config.toml
d_model = 128
n_kv_head = 2
positions = "rope"
init_std_qkv = 0.0442
optimizer = "muon"
batch_tokens = 16384
steps = 7673
Each number is 128 + 32 x the weight over its row's rms, rounded and kept within 0 to 255. Layers, rows and columns count from 0. Numbers have three digits each. The size before them is the row's rms in percent of the matrix's.

# layer 4 attention query, 128x128, rms 0.145, rows 0-127, columns 64-127
102:151089119095120134187129166151124158170156116106099121134119131164165095125148141073183113108138088107139069113112098109121097132178107175126167152118139138143183093117086079106079152149137135
088:136094179217154140139109134141118093100114102041147126161107189151102180117122105142147123108189192106086131163107163078113096138172178138152144114131188139155116153156083081128139123129121133
115:152099125123106107099075147194081130156111147135099201145134143088110197140104147179072148122157182145143121154161150111099135170041122090150124039173102109154098152183107147160140099155161140
098:174124129139157153119124123105147099047093109127160137191131076143083137086082148117053146137142142126112141124091203135152115181076200134173081157101117160112084155117079144121116130125135151
109:203123090122172095130103154093146112090087069121136149156136094101101149117099185148110105157134203124112113170145187147100090152081144087148105102114127119167113159120103150186137149150139164
109:055097124156087141095169125148130104125148096090098100111133125127071125126127118063134097161113049133124082119172102125074131144179133130097133130142133204183119149105107128132103137124106182
113:133226109074132130155097142166129111130125135161116117076080129189136114179170163111188128134160123152100108169118143142107137126127123154079136145148161122103126068129088164123106150071146150
109:030135125166186170096101175113147125103149131090120127182162169115199141158114094177120043119149138082126152152126103132108128153156078128116154104117142153125125126123110150164105126148108089
103:184117175162137168108091145136101135096090105133137141132132112107155180101117082175073118082130151138127155139078184118129127120053149103141121104137102110116083138158111114171168087146156151
140:137090186140154127099151107068127105057148135129168127125148163095075162146111153165023147084095152119111124136147172145160192154059140087129097133132098087120077121106154149109181133129129116
093:139131168166182196036087154116115071101143092101171157183126122140076120132152103085100133150132156130097080098098153154170190118122134175125132141070119115125141115056174069094147145121173136
100:093102126123104117128174123051179100130129164103151076118132094165167071107069136112134116145133108129138177113120128166175079128179158141101091174123185177113122151104146178095074182055086145
111:064133160113136079083046152163096119133131115101099158111108128137129178160120097155160181121174169176157185131163156179167115133086137112170153078158139140112141146140057129166167100130089112
113:138151145172078137095206145176153165082153082182115189194132147153136102138087177086123155131143051170106108136131013153130091125168098116131129152111105131233140144134125113141100141093114072
110:089162108138132100121186150130161085141179152141122109126099109144121085142112124164137152112171170128076163097116179110148161129159171118098130122090162111155139201113164135104159183152120132
114:097098137122112175124106154164161161119128130187137136117170110105115166108103141143151116198103154142180170170153090117123114169107128176057115130130182177121092127100138131105156121166092094
111:123162160130126142075150098118147189100106101082167113129119116151103180119134098108159116099133101083162113055172160049149125180083126105109056129082147090110103137158131136117128166165097131
113:156119129161112127075074158144132175089155123091128083109131174093107122143124093148150086107081185159132147109087133190180138161129124165099081165069126108176144124123101158122111103109139144
123:155121132095156137037095106141142130139121137120101083136196182125160131119141148194146112112132093117153130123177147121133165205124142088109100094119162094110148140127126169119110133083072111
111:154121103103114103100153084109162135128167113148130184093147160114121132111145140132090099080152209209082204088113171108148112160126117106137112169106152131149136095151112146134125075095154158
117:122142130128106173142106084167142112125145097088138126127188133098156134135096155106161102094166116126089121151154110123057140165133177096136147112126100101125122113116143160171147096053199100
117:199145110128125138107103109059147164112081217106108123131139137138110152100149114182141163108141123155193160127147127161101136127108088129152074068160099170150091165161162093128158110131097142
111:134079097146147064133140144172099118095182146076149106124105142107126107138101129193132082226131133121145105154142130152185100101109108171084108118177104134216097121114179132112124127095177117
112:148129148125135128110122172171081089098169122123133132151138163167108133132123153094176189159106202142125085172099097116136113080132187108107134103084126112090174106155111129072141154139148135
109:096096114128087114113095151121166104112122097141154199119116088101123162176112116132126154119097158095119086155097146123113134170170099180176123163110173086083198188180132185102106095161101106
106:087170159154142149174128123098103138140125117094107127108134114094138118101177148088157154084051134153104151106130159129167105127145165127151112153196120149148101131167082165081095105126087087
120:138119097106104155107166171077107131099120131131120133183147149095113174121174117154112149102099112085169150145131131146121173180102168117133140105226114064135102131140130129154198223190110124
114:144087135129158132099119169085116134149123109145216131146046156090085164147142146162124143097121138115100084191126157075143084112123143105143112125119148147154093150101171119159107094131123125
110:131112102154116124126131150138135125073126160181162100188194118127150122170178053100121134121163125195164109117152161120088036110121105117150170146159149120147134133110150123133152110173120149
121:122151119083080155139107182108141160177115123158138137129116187123179125135110127108100078109049115136135160156179088182126127167126125104114165141109170096096165110108071132133106116145124129
116:176064116163155108125119125094089112121167111105139145096150125124108183135090100140105053154147155164104126125126142158124172095158186098094154177142133123109151186157133089090090176101182079
119:158104146119078120099158047096190150106119114088065171083107168149159135131178176127155123105130145084141056140123142119128129153107132129169205186121100129147116163132170145142132133160114119
118:142160159149124085127146225204148158060125132084086125090162116092115154152105113124118091123110180143181151167145075122138135100174185094147119137121117102116159158069125103169137045117131136
106:189083111117131091094090130121081108151106112116169148101143129166150143077141059067107166129121139159155136180069113124087211115161112152118181100129184144093136127135126074112086156126124140
109:110106118141151051158185165155100096130105162128172089097092148070148099161123117186154141144131128111180064086127116062093105102088080139105145164130164121090135142121124135135142129093131115
111:127130174128123109101140112131065154104121127128095125164138152165145135123078155116140100102132103114208083158061151112175059132167167137128123127168102120128155205142148088107114168131169151
110:101159147142172184083160142099079146104143153122083163166142125142045184151076134137106115094142140088160171125134106110141141126121106160086071164155129184072177129123123124093108116055198151
108:133200187128196078161151156149131097153182142087126200161128092122134063113157141191124139160088145148123086151164117099110108088115131151127162124055136093154098161107147116118119069132181156
104:152136108160122122098114108104091140128106159130152184148153153149085107096142136128096171076084191129160196125160114098119192206132145129115084092123112122129079191115132150183108104097149086
108:133076110148070091135089132120082104158156130089083121180112158152106174160134135137151209168121175092126153102144105131107124191121107115106138100114152190192156123139147090125163109154146129
104:131107192142082120057131135157163151088112124112078146086156125128098077161142139161155124123130123122143136162118150147138148152160065119106103068094176119133126090091137175099133112148173149
107:117129115086182126180115109124163104113090175072110155075107197135084073120169128131197070121083179063108150169140100146136134062172130074121154179137125125118062156094126134099108117165099159
112:158092110131126136173198125098172129131150107179108168114160117126090113140113101165203139121149088158148102151130154121064111139120128108128101188173109146170106132114160109102119073124110095
114:126149119150124137090138157158111169152090139109139153146129147104108158062103121118207147090186115081083125125119068204116146111135130065129091153106129057155126162149083180132182123099123109
108:157158120089122190130098121114096133174133181096094121184103097085079130179152107065098140144090092129071137124091095116092113108151115061072079122138139062130136142104128104104175176110116154
117:139126080087098163160123097145123129116130210124166121114199138116094139116068116166162082108099139104137097105047133100158161130167128176120149064142181130168056147173115116116103097119155088
121:137130146134106130065129162168192075104136144103167090089117137113120124154120162147142120100155134121129107105189140100170161101130117094154139131131114161072149136159080095107169122173145121
112:156154148118120092110109098081123130124129142156094145130204144125150181138106071077134107181148165108118110157141090135118148105124174132105109134102117146111139124134110129150094126159110159
112:146152112160076086123071134172156101175132117175117103100087120080115142074113157192136112128106115151088128113074065100094130092126130095098069145141119129156114134111143151164111098085152140
103:142114127145172056149093148188119113123136147165122113132109090118124131114195170042112079127111151113094158145141121107165121210090146087112165139199112135078100121148143092127144167138098174
119:085130096084108124160080202123174167203144134135099147170118148063144110152148160107088107079145147097159126108150134160167170101133153166127112148138094108123116127092125100083151185153105118
108:148100106133143119092078071131103154137087112100099123133122052132144116152137189097178092149137141170117122211130143159142099154149052183065105117171096152093149072124124136142127139114151061
110:140119113065113112131165132148125153110159132098137143181073041113078058164094124097165156113139112085192146129127112138156110179128156097094135089149140146140131114205035123115129134124133139
108:131131121119121169165120145103116150075145157170113152121083108144132144172179101142166104083112084115116121135205176065150096090133065112109109098163117076187146177143092133092181124147083160
115:181110136154125118145183073128076072123175113076094096189083116117137126143183135156193133119173141177104161128149089099115133143116087174146136145168122123155148152143118102180111077221115165
111:098178149094102103119124132059171143111137143116181183119119139108141096134158113114136147124150161148155079160144128202086154181108151099082125107127014132132143117126160098099180138122148141
121:071196167128100067157118139106111142063105140168131155137077113096140101130137067165108101156102164137166151152067068152136137160149106116154090137144155145151155135137154200115103196154147143
126:143155131086153103106042099123161142098175143122106149133157144152136086152157098099171133078144118162166126130075130140147133132161157175116134168136124053095103149120099109082120131122184046
112:144128114146194110109091074118081095154092155151110114116053161114168126110078173102027148132140146116097099111126175199112109096132134118102141146091131108152092184190104059138134136129140192
105:081104044100098156130155126166098180114169156108135142071095089139124115122128080086142091131141095155104099129126141146153161136154114111133089109152066095119195090121157135118137150089142204
113:185087172180108134160135128109143147211135202138140126092178142168147055159091151124105081119138108141064146106143138202075134109155130114115137080127149165130186160092117132085102113132158098
108:138156056156140106125110166076126095127148168097128104063075132138076144141139116060099126094110118146159127127189086143197141099080149127171131095090132052126120096080149148114159138150139125
115:187053119140168172216087138132147096166137109058162145123103153173146181125145141113099092073125113129160095123139118144137076139160133108105157133133141160106117121132038094129161189096104120
101:161095095104098136121140111186154151142118089106137157085119131153131071140147150093151120122102119071108098167147146102095152177136115110109118120084086137129151119181180171102120104110116072
063:090097118079116113180086142142123120149123160173103142153119147199107142139140111153180108145139091141199176154169076156147140129211105079147144136152109080134116105170156097069137179107085140
076:100101113121087102124071086120113173102100121160123139143152175115159158159158205155137070111097099148220176116115108168105142151146081094079108149138138158115140107160114108124128186153097154
076:101137121171195142146099162142142121182083130153156126130131108129092182091170178123114116158076130153150133157162125157114124127143089089143107126121155130103141120121106083133137169144091152
080:179116204136092130138126159102202141124105116098131151098137129105149171164076151068124201084138201137060096123109150119084143118125154135088154144156146169118124156114085139171150109152191149
092:037108166171125140126061134086147092145154130112127087152118118134142150128176100169179123073153075118156132123178117153114154123182114133173087139121141125181139096164132123092130157134125161
094:110194146142117130138186154114092066152128133131162132153157128169169122104164143061115128137133099105088175088115093106133101124117110144126076117085149117098087176107180123129072181144121172
088:090080150096137148146086137120124146122187120117197134104107104146159097151094162090165147168096159105126120055118164100141080102162131121138168137147125099133095107111137109171113102125121129
087:110093101143084127112120131134111089067117112130094090109156120166118138134157081110093127176129057119141138116144086080131144094186103203121194166185125116073129177108135130142123156069146170
102:128123125075132130137106163162105113172119160176121093150130145188127115135178147147128125151125080090190145111153077163156134086177092109132116132159080070175088081121156064083098164102079187
085:174080161153121122137088118085089170090171098127139125123107143162114087137099098112092138165113241113097118131097148045080088183054168187149149162100151167138139141113107157154115140174156096
084:113157104094138159127127154163143134155141132156133111095120121117148121105191104144120100201125082142209145147112053164143129136151103122216125105120105084129114071084175094103118147118055128
082:146125126104112116074132114113108163180151107131129127076095120085104052103110069090091098108178163103099087177110166070186130175064149126115127183123143151138151157128159162117190130162145074
077:136136094123123150118143103123086147083119120099174159077123144113076109102070148072113112108141208099083134152123163094138072207076144132098135167123158185083126172111106160181162149148201130
084:149130038121124160203149136128127144085150182124083105115098138095143160107120071131153074086144111129101075099121048112146136153136129110146123089131159122130133114136151148099172166119187118
092:147071139086105146161195083166130109153115122158102084120096097095086100101073143157129070122139122140115125092144109109140183165149140213140132165149108225153206110138164137136163149196101145
080:122158144144118102119163121135087077142139115163155130099071168140134193117127097146141137128171112086056051095116082180135144113109101092136126106146177076109097177112207128151108131124082156
089:129120140119103133098191148121157187128155165158161127070123102143183075149111107114094105199161130101208078185124129155105095070130152156163120132128093076147126185158107117140129115109128147
085:183110160152089172199082164136090065126101123154099214168113144139094152080159111103095150106167112136101142100093097116099112103094132079074104162066100141122170088097117052127140107128154132
086:136174158151138154122097167089133090118136129151122095084107140127121080103170124166107210115090140120177148082104166144175144095069178102121130118110119094140058142075154121115156124114145094
089:145141142097203094141119110128143117146159121139133074140093154083110119126165155146201099134166189125103135095128133166118154106150156171150123065091181097055120194096101097103140140127194066
083:175167172101134117096130159110138151159144147139191151105122211086089135148145133118192118110111081133163128169186092108133136156171120076082142108092114087108150094126140117107100183164137184
089:145072159117189083123148105101124087131085105137086158150122118129125099142167191109134117106116144106152123122134111052107215083137132079093120167153141083131109156142155133141130144185162098
081:161145116121131149096064148159154136099059121130118174151135148114151178108112114167104130090152071065094141156128130062171124135101162152211147151111123131124062146108089129135086143102110119
092:113161174142151104107133176148137133144155171111121128101055142158101165135138122107150085130192099074108137138101108095171134137158091168076182089143126100086164137074139080123108120098098115
088:084092094141129132116171160123128168124033127160125144144184157131062119139126138123130140187092140112147137093135120152147185093091093121090082139122125113179123087147116190101135100097110151
085:149091168157162113112088125100162142170148153141124115094115140141079099175115125113136150140145087092089159071157130167129154115153124135147168116137088176118094112132108111119092127094105144
091:115133109099129097150066173086105122118133135148106157139162095084119143104123097112136157099198106104161097119151130131158130086058146142099145143090127133111140141146156130136148106158150174
083:128078136145155148121109116189152064141074157114150119138116140073159124087133149122111114124107104123108128173125171117138100139155085125127133106094150109094096209153069145178099089135174096
088:140122123141104135114099152124187160130102165125156148112109147129180124101080146145113126092084136134087085116116166219086056112123123130119130133129166056129065077165089202107088113084094152
090:100143142151128167124159117105120112126177164132141119141108112111061088103131121119117124110086074154131187138165117153138125117127142154082133158125131140101182169121202189144137122092148138
091:158154078122146137064135097116101092154123120110194073140142113124098072118139184120122206131147166170135130123146116134099138149097125127193142158113166148092129080097138132151143083128129195
090:165098169100125129080138182094099168160118113141080100183153156100113113112121129060156135123127135162113026153151079110122083069058165122116072169154115145127125140108150120132158124147124122
090:097172159127124098125101165183161108240145147103078153141151082161174075108133155147114122173143162082123110092159124092117101105156089139090130131144148070122155146135130120135120100198126130
086:069115122097145091143139131061090163097071148153110109152186203104174132109164144089134107098181168200089151109073161150089137096078172153100133095105132141148163106139135074081096098113146101
086:144144181152136146170161191112150184123086116093096177167180137086145148059151136174101141147134089128114124145170130171092170181111139126149173146123163153133132145108104177136144163157127145
081:108143128165092210154179150123157131131111078098164094090087132081154168122166153085160108044156139120130104106152092118119140120127145139157083152106080161126124096088117146136172155081191089
083:123057150157103176114144106102110160116109100146110095109169113121154149149056114074126154125178137143072096120111116109153115116132114109158095092119166132094086111135143092171155146164176154
075:120154095110101149054098089091149147153157099100095138130154127102128139124145170129127084125149120043126121140135139093133069139158152139089149169091098076121125138135087149073169140139116105
092:090135110134122139180136110164050077153139190194085150180146165137133081141128069128137085171121096168156139165121107113107127068161157165143134125065081147168143129125121062128132141210129129
093:141125097087192088161116113135138115129175161108111133171065105092190144135150153148129154111158090136144129128111063186134139158099145157137134117090155109142155107150187101103066134126105149
086:105107107144137132154153149128155108119193115185140134158075139140119128100125113087114094141117160165131072128092128118189120121203143099082127155108144110186069103153077143113153141128163124
083:071133157169159078142108113136087099149139147113147174182132098161083104123135108122151150129118127133112152129148086087120147166143172126130064178116183140200085119143105143092108096074156104
083:155111138138138147154133149155111075013110158125137111170167112063124134194133150079111144068075109123128113184150168120128154160135147150188169125186137153125092123122138150099114139148122072
096:140132157089145181148136077120167167130126140121125141156138106137131087107159111152127121116123169085139113109167101113178106176098048165078085195113148148120086082096171108134064104127182058
091:165150140144113100081094127096130111102153109083121128152111132133104183122153140121120147163090097126076086124108127117157105063165095141142068179118170082130106167133105103139108174111110162
079:165087078175118119118095056146079133186161119179122116133130141105098135064109158108131138141123163142085118134218149140102144183150122135156077152178142161133110113086148168137157123148127113
091:089146070160122155104106064107164121130187092168127070070141173096108191110114134106089168112104158092132114064137096135128064136114121148072123165151088169101127182176125165104160084159083166
087:093138111065160112111143155119146121160128089076048149144102110088124120199129139104149165167093149138108143091164116065100183054099186144089155155168103162134124129141130137136161038098074125
090:143166074101174096110115108076140127090120191123125090171177125161121172162125120144154137109107097158151063135157165111120151151158154077104150153112114078104125111142184090167094113087128120
087:165135135153163133148158040186118096215146083129144150161115079179113089092169109140122182157142132118062149086125138150203156144096111153104140119106112089103164112087068141160125150132132167
099:133150152104100137092101153085168084192108119118160148116143087119114113194170126080157153124167159165147145179163154100054137125111089158128083140147119160121090110083165160104169074142155161
085:100135128163172093163137113142080107116139118105157092164076129110165114180180095159095143173082102118142171194110125177167141143129143115140193130092166202145107123104091069087080144139126058
085:115138168179098122153123154130127147133122144125132084156131103058171182067125149140148099148089103127097110134110097056116126117164145139177088121201187198161172150149105142121154120130126070
092:137135101127121151111105086154107153097113012133115146149075090125103156133139157173144163143075121162153065156117117053163149142119087102121111113128102182166084108130156156122150103132148158
087:062137067109052123161162167150135120150144129118156174134118107159123147113114118131188177031107138129148086117146199181108143177126176130129110108158141092104106135118156111160192181145151084
090:129062154122163112116140109153128087179103142075109160153145185124073158110203126126066123139160168104167134155131144148144146139163156101117108166114169091119112134139118112106143113073106138
092:166103131143123127113124135117165171108151218120127203140158099151073092138145123134109110080140090140126144148176126221054150110167108167121113108082102150137135129080157092068080112064089149
095:113123085101105176076131073085126138113078115093052118173118136151120143085093101145168138185161096144108130183078113128139099107077102139154088080154185165077121190137134217107160145140159123
096:113044132135169114077094144144150127114148122167090141109184144159140157139185175132139123100125097131135095126086086106117158146070085141192141084139116126150097168149138164139141121070153160
090:145195173132147135021153085128085095186223165114120134086137154119148124136112142160157118119203152107147158183146108137147151095092078130121109131097060147173108109070141115142131117133145211
094:175093120163120170122118117066126166116112127130123113073162116084196180139093149081137162126095143065135131072142161075129161133117123215045123108117178127142129136130116124212120073128132153
088:088182130133083123078106161164122192096132117160123081155096134191120155101063068145140105110133158127130149163115105117127133157137136178130123153101129118165171150103147127177192137145172098
086:114082161148116172111131195101132120154150119180120095151149067206068100073119117064095141097128178140185129130114150116110158106092199131126107154112066151141173072158085078102128150133135126
081:172139140114105180084119144116137143096081028073156144119111170124124153109092122170116167139159172100103099106100134147164073123101177118129116150136173152150120110093130140112140093144102146